{"num_hidden_layers": 8, "num_attention_heads": 2, "num_key_value_heads": 2, "extras": ["capped logits"], "init": "uniform", "lr_mult_down": 3.0, "beta1": 0.93, "batch_tokens": [16384, 32768, 49152]}
Each number is 50 + 12 x the weight over its row's rms, rounded and kept within 0 to 99. Layers, rows and columns count from 0. The size before them is the row's rms in percent of the matrix's.

# layer 5 MLP down (transposed), 768x192, rms 0.243, rows 605-621, columns 96-191
098:60 50 74 42 64 54 49 72 47 38 53 59 45 68 53 58 54 37 78 53 40 54 63 56 38 36 47 71 48 42 31 40 42 40 35 87 60 58 32 37 53 55 46 53 45 49 74 53 66 49 63 43 42 60 48 39 66 52 58 43 62 60 36 57 44 53 47 52 39 76 64 58 32 53 31 59 24 38 55 52 57 79 39 49 50 70 51 40 51 33 32 55 34 51 38 22
111:51 41 42 47 24 49 39 57 47 57 61 51 44 53 42 43 66 53 68 66 47 26 64 38 48 64 31 22 50 50 54 59 83 35 54 59 51 48 50 56 45 52 36 44 52 67 39 63 65 56 23 38 77 42 37 71 24 80 58 67 74 56 62 26 39 45 45 40 39 62 53 54 60 45 51 57 51 61 44 44 47 49 64 42 44 41 44 53 44 42 69 51 53 41 28 50
115:49 34 47 35 49 73 48 69 38 46 40 43 60 43 58 28 49 60 50 25 32 49 60 48 56 63 53 30 50 43 51 61 46 51 40 46 62 57 31 43 70 47 62 68 64 42 72 45 42 50 73 46 36 63 43 30 57 50 65 39 61 71 29 52 50 67 49 41 38 55 64 68 41 43 54 56 50 42 52 27 51 62 55 51 54 33 55 77 48 36 43 56 53 45 59 49
112:29 35 51 60 65 40 41 29 63 48 54 58 56 60 61 55 32 41 42 45 50 48 41 32 56 40 59 58 38 60 46 48 46 54 28 40 39 47 66 50 49 73 45 45 47 45 64 52 49 49 43 41 62 51 41 45 65 52 51 51 48 39 40 76 53 31 72 47 71 64 51 41 74 34 31 53 44 62 29 47 46 54 90 33 66 47 41 47 56 53 43 42 41 50 77 74
089:53 65 48 45 41 59 39 35 54 47 64 31 48 41 52 71 55 56 55 64 59 49 43 47 45 48 56 47 49 50 46 67 36 44 37 45 59 50 52 48 52 18 54 43 32 52 50 45 37 51 61 43 38 59 45 53 66 41 47 60 63 22 38 38 49 62 40 29 59 58 42 55 54 54 68 43 54 39 57 49 64 60 34 38 63 62 70 45 27 59 65 48 47 46 77 58
116:33 50 70 30 31 35 58 47 41 47 65 67 35 57 50 43 61 48 64 31 61 44 52 54 39 45 55 36 23 43 44 45 55 42 34 54 52 69 64 33 50 71 51 56 30 59 58 44 61 58 57 53 45 46 57 70 46 46 44 46 43 36 40 32 73 41 55 79 52 63 71 35 28 53 38 67 43 42 43 13 58 53 51 36 53 41 54 74 53 45 60 37 72 64 27 43
117:46 51 55 66 41 48 48 28 48 43 51 39 46 53 52 45 38 38 49 31 40 47 48 59 45 56 61 54 71 60 37 48 53 75 63 34 51 60 69 58 23 59 29 61 27 47 38 52 57 74 60 51 56 46 38 34 57 57 47 53 34 54 39 43 32 75 63 49 65 55 57 41 44 46 57 45 46 42 48 51 59 37 54 28 51 24 52 41 39 34 50 13 58 59 43 51
096:38 89 52 45 54 52 56 65 71 39 45 69 46 71 49 59 65 54 72 40 26 33 55 44 41 45 60 51 54 72 48 44 46 63 56 63 64 63 53 56 37 43 28 22 59 38 57 74 43 41 70 59 55 40 50 46 52 38 45 43 48 57 49 47 47 43 56 65 41 62 47 63 60 39 52 59 58 59 58 48 39 48 57 38 50 47 72 60 41 45 51 39 39 48 44 51
088:50 56 32 70 55 66 48 61 55 52 43 67 61 39 53 41 68 40 46 75 44 45 56 53 32 46 38 51 41 67 48 47 62 47 34 51 57 66 67 46 52 69 40 49 76 59 53 28 55 47 53 47 68 48 76 65 53 70 54 70 35 44 35 62 54 37 24 58 60 51 49 59 46 63 53 47 49 59 47 27 59 66 64 55 53 55 31 66 44 44 40 49 40 51 53 51
082:44 52 56 50 46 32 62 58 53 50 32 57 65 31 53 68 60 42 40 51 50 55 40 61 51 61 39 61 47 53 65 50 22 67 55 43 58 55 43 61 34 45 42 59 58 43 69 28 41 39 45 54 48 38 39 51 53 31 62 38 79 60 50 71 41 42 67 50 61 36 52 28 39 50 60 33 50 53 36 50 53 67 62 53 47 68 46 39 61 67 66 46 52 40 43 59
102:42 54 36 44 47 42 59 44 41 55 60 58 49 39 41 47 37 26 59 47 49 69 61 54 36 39 39 54 59 26 41 54 69 53 52 58 63 42 50 70 46 49 32 57 79 49 42 52 33 43 52 29 49 40 36 42 50 49 71 29 66 24 35 46 39 59 54 63 38 52 49 84 50 50 53 51 42 44 69 67 34 56 75 59 37 71 60 45 40 14 67 73 42 43 59 59
105:63 47 59 49 60 34 39 48 28 49 36 38 44 28 54 62 63 46 50 41 48 51 34 29 44 27 39 32 42 44 53 57 51 51 73 57 45 52 49 35 40 65 66 27 49 49 43 44 51 46 49 53 54 57 43 63 32 35 50 65 47 57 44 55 51 61 69 53 42 65 76 60 31 36 44 38 52 44 49 66 41 47 51 54 54 63 61 60 65 50 40 62 59 55 69 34
084:57 46 36 48 43 37 38 60 49 36 39 43 48 62 47 68 34 62 51 40 38 41 61 62 38 43 34 48 34 54 45 37 20 61 51 38 48 52 51 45 36 60 47 45 54 43 27 42 45 41 45 39 60 47 47 49 37 57 66 49 52 62 31 20 49 59 55 46 64 62 51 48 56 48 30 60 32 35 60 39 76 54 46 49 47 52 54 56 38 61 47 41 61 54 62 46
106:42 55 53 49 45 61 52 46 55 48 20 54 52 56 44 60 58 51 43 51 70 46 59 64 46 24 43 32 48 39 44 60 52 49 63 34 60 69 39 38 63 76 47 36 31 59 44 65 27 45 60 57 23 32 68 67 70 36 63 51 54 48 50 47 66 52 58 68 60 59 64 47 68 38 34 67 64 60 47 46 31 78 36 50 54 59 56 67 57 35 40 57 52 40 63 53
091:39 46 60 45 61 45 43 75 51 31 08 40 37 43 67 63 48 33 41 51 35 44 61 47 43 53 36 47 35 83 43 51 32 58 54 42 62 55 57 51 71 39 55 72 44 49 47 46 51 34 57 45 54 53 49 51 64 74 58 53 59 48 45 44 46 30 61 55 49 67 53 62 54 56 28 34 58 45 52 37 61 33 55 38 35 62 35 36 54 57 60 40 41 36 77 52
111:54 63 50 39 46 64 70 58 41 55 47 65 54 47 23 38 29 37 22 36 62 43 39 48 53 50 40 45 29 47 55 52 42 55 45 65 54 31 42 54 54 66 65 77 34 68 49 64 39 57 53 63 44 37 39 64 80 37 60 40 59 31 65 65 36 40 51 30 46 59 63 58 49 57 53 43 51 74 58 35 41 53 52 42 39 26 54 62 46 39 46 47 52 48 52 43
089:54 64 54 54 47 42 27 50 64 62 46 40 58 65 48 63 21 72 18 48 68 45 52 56 37 63 47 50 38 46 61 52 33 31 52 49 67 46 46 50 46 65 63 55 52 60 55 29 40 54 54 39 22 35 33 60 28 54 64 62 65 59 61 57 48 66 77 55 51 68 48 49 59 41 43 44 56 45 54 46 49 55 55 50 33 59 68 49 43 63 48 60 35 46 25 43
# layer 5 MLP up, 768x192, rms 0.161, rows 606-622, columns 96-191
111:54 56 61 57 61 42 60 59 49 60 52 42 56 58 48 13 47 27 57 61 64 51 55 49 45 52 51 41 46 46 40 52 58 44 64 58 55 77 44 66 47 59 56 56 62 74 53 42 55 46 50 46 31 38 65 70 36 76 75 77 61 58 52 42 48 51 54 40 40 45 44 48 56 45 87 63 61 35 38 44 42 50 38 23 69 43 46 48 69 47 49 74 65 48 65 70
114:68 53 58 40 65 73 52 60 62 62 26 50 64 35 57 55 55 39 38 32 50 54 53 67 61 84 58 59 37 57 45 67 32 44 47 47 54 32 68 52 60 40 62 68 67 38 49 69 47 59 67 48 56 61 46 63 56 52 51 37 39 48 44 59 49 63 62 52 31 61 50 74 32 53 66 41 75 35 60 43 50 50 43 68 39 21 63 61 55 35 75 33 49 35 42 43
110:53 36 58 72 49 42 43 53 34 55 67 35 53 43 43 60 54 65 39 47 40 27 58 54 35 71 50 51 41 46 49 51 46 65 54 57 49 48 74 49 65 70 46 55 44 53 55 40 44 61 54 39 61 25 57 59 40 58 57 37 38 71 57 44 61 65 61 66 57 39 58 56 66 61 49 48 48 60 33 73 63 29 42 60 67 43 57 63 50 06 53 37 51 49 57 80
095:54 59 53 39 65 65 57 27 44 70 42 46 55 30 29 54 28 52 79 61 52 60 40 47 26 55 39 54 28 45 44 62 68 55 60 64 44 35 56 33 49 54 50 51 40 38 55 36 48 47 33 33 64 64 36 58 63 41 42 39 65 54 48 72 56 53 40 43 41 49 36 44 49 63 57 55 46 50 42 55 55 35 48 63 52 68 61 55 35 41 35 70 59 70 52 58
110:52 30 46 55 53 65 50 35 51 48 36 45 49 60 52 51 49 46 45 38 60 45 45 61 68 70 52 51 56 40 53 68 39 57 41 56 62 54 75 37 63 31 46 45 45 55 38 44 74 44 41 33 59 59 40 60 34 49 59 74 29 48 64 55 57 43 57 63 40 68 62 66 56 62 44 49 46 46 31 47 57 44 43 54 48 44 61 52 62 36 70 34 50 38 59 44
118:39 35 63 67 46 53 38 53 48 66 49 52 33 68 56 53 57 66 47 58 57 38 65 39 49 41 56 48 60 58 41 72 44 56 60 44 49 69 54 43 38 40 46 30 59 53 52 50 42 32 42 40 69 83 57 47 38 25 71 54 68 69 55 61 71 54 32 54 46 51 79 50 30 23 62 47 57 42 40 54 58 51 57 46 51 54 57 51 41 48 40 50 55 66 34 41
089:40 58 44 60 46 63 25 56 48 39 63 64 48 61 44 22 55 60 34 45 54 63 45 43 27 59 52 58 68 54 61 49 45 53 61 51 46 38 55 52 57 62 51 40 55 39 52 66 53 59 63 43 41 58 32 57 41 68 43 63 45 57 47 59 54 58 67 65 62 42 58 58 53 66 36 59 45 55 64 62 36 45 41 51 66 49 29 50 44 46 54 28 55 29 50 39
089:31 69 60 29 42 61 47 72 49 64 52 43 40 45 46 47 57 54 60 65 42 47 49 44 35 36 47 38 48 53 59 48 47 62 56 56 50 61 44 64 47 53 59 49 45 50 79 63 56 37 56 66 52 58 48 58 47 54 29 35 42 60 69 49 57 63 56 49 43 55 60 42 17 19 52 54 68 52 44 47 54 40 42 38 55 40 64 63 50 62 39 40 37 47 40 27
089:57 62 35 49 56 41 35 67 49 64 52 40 49 53 51 62 29 59 29 45 47 44 53 33 50 51 56 38 53 40 42 45 47 37 51 56 53 57 66 40 55 31 32 46 50 53 56 36 43 58 25 42 39 62 42 58 51 43 70 55 31 50 41 61 50 42 31 40 40 59 46 52 00 72 55 52 56 63 62 36 69 43 50 55 68 73 57 50 40 30 40 50 47 43 44 38
107:46 42 52 51 33 72 60 67 50 52 50 46 42 51 46 48 57 48 24 39 63 42 49 38 39 51 59 70 32 29 55 53 50 77 65 34 36 59 56 44 27 53 34 45 68 81 59 49 43 63 56 59 61 38 56 44 61 58 41 46 61 35 55 37 62 48 53 53 47 40 29 37 57 63 54 48 42 44 54 77 64 31 57 57 46 45 49 41 54 41 58 48 31 57 51 60
101:46 55 67 52 51 72 55 62 36 65 42 68 56 41 36 47 26 58 51 59 61 56 49 45 48 61 45 59 47 42 49 37 44 62 87 58 65 51 57 33 70 45 50 36 74 55 55 54 50 40 36 39 43 35 34 59 52 31 68 83 40 77 63 46 68 65 45 60 50 50 55 73 68 47 44 51 36 61 59 47 51 42 52 44 47 50 37 46 43 46 48 51 45 30 60 24
085:58 43 34 60 72 63 59 27 43 58 48 59 55 65 45 48 34 51 49 55 44 45 46 53 52 68 49 44 46 64 28 52 44 60 30 65 35 59 57 41 48 46 48 62 54 41 59 59 48 54 24 54 73 54 32 50 33 48 41 63 44 21 54 64 42 54 60 58 49 66 84 41 51 52 38 46 48 49 72 54 51 39 48 41 67 73 45 47 48 41 45 55 55 40 17 59
102:34 36 61 51 51 37 56 36 45 51 41 71 67 32 42 25 54 41 41 60 66 51 62 56 72 90 36 36 65 51 49 46 47 60 76 39 57 52 71 66 51 60 53 62 29 46 55 53 58 52 48 54 59 43 52 41 51 51 66 61 48 44 58 76 76 46 60 61 36 52 39 26 57 77 48 35 66 45 50 57 49 49 55 45 37 61 52 50 40 30 55 38 51 54 31 75
092:69 56 51 41 45 72 67 65 68 46 50 45 65 72 39 53 48 37 38 49 20 57 40 56 36 60 38 70 30 68 59 51 53 61 25 39 54 48 43 46 62 53 50 29 46 63 42 35 53 48 58 25 51 50 37 42 46 44 33 57 46 66 40 40 65 43 51 69 44 36 53 47 43 52 63 43 51 60 62 69 76 36 55 23 47 61 48 28 48 54 44 45 47 35 72 36
112:38 44 68 61 59 58 63 48 45 53 41 40 32 51 49 31 73 51 50 53 51 30 52 42 43 49 36 47 54 42 54 56 49 46 42 44 57 35 42 51 32 41 50 45 49 56 58 68 51 45 46 50 39 69 70 62 41 58 52 38 58 32 53 66 36 64 55 64 40 72 45 45 56 46 52 39 25 31 63 55 51 52 56 30 45 50 33 70 49 63 39 49 46 47 35 55
078:58 68 48 58 42 48 54 51 48 41 50 42 47 43 57 48 45 57 47 41 57 48 42 22 60 66 38 36 58 52 44 44 49 73 48 45 38 45 51 44 42 38 48 39 48 69 64 42 56 59 41 48 56 71 36 37 68 40 40 66 47 30 54 45 54 52 39 41 31 61 61 34 18 70 52 66 52 70 54 39 59 50 35 45 42 74 44 23 40 44 54 70 44 52 75 46
095:58 58 51 45 48 72 37 54 57 60 67 37 63 48 44 61 51 29 42 58 33 36 44 54 55 77 35 52 71 47 61 43 46 32 49 47 43 51 57 65 58 63 64 37 58 39 39 64 25 43 56 35 28 49 33 55 60 40 60 57 29 48 49 58 76 56 79 39 61 61 61 59 59 47 53 61 72 36 50 65 58 27 36 33 70 50 21 68 53 46 46 57 77 29 45 59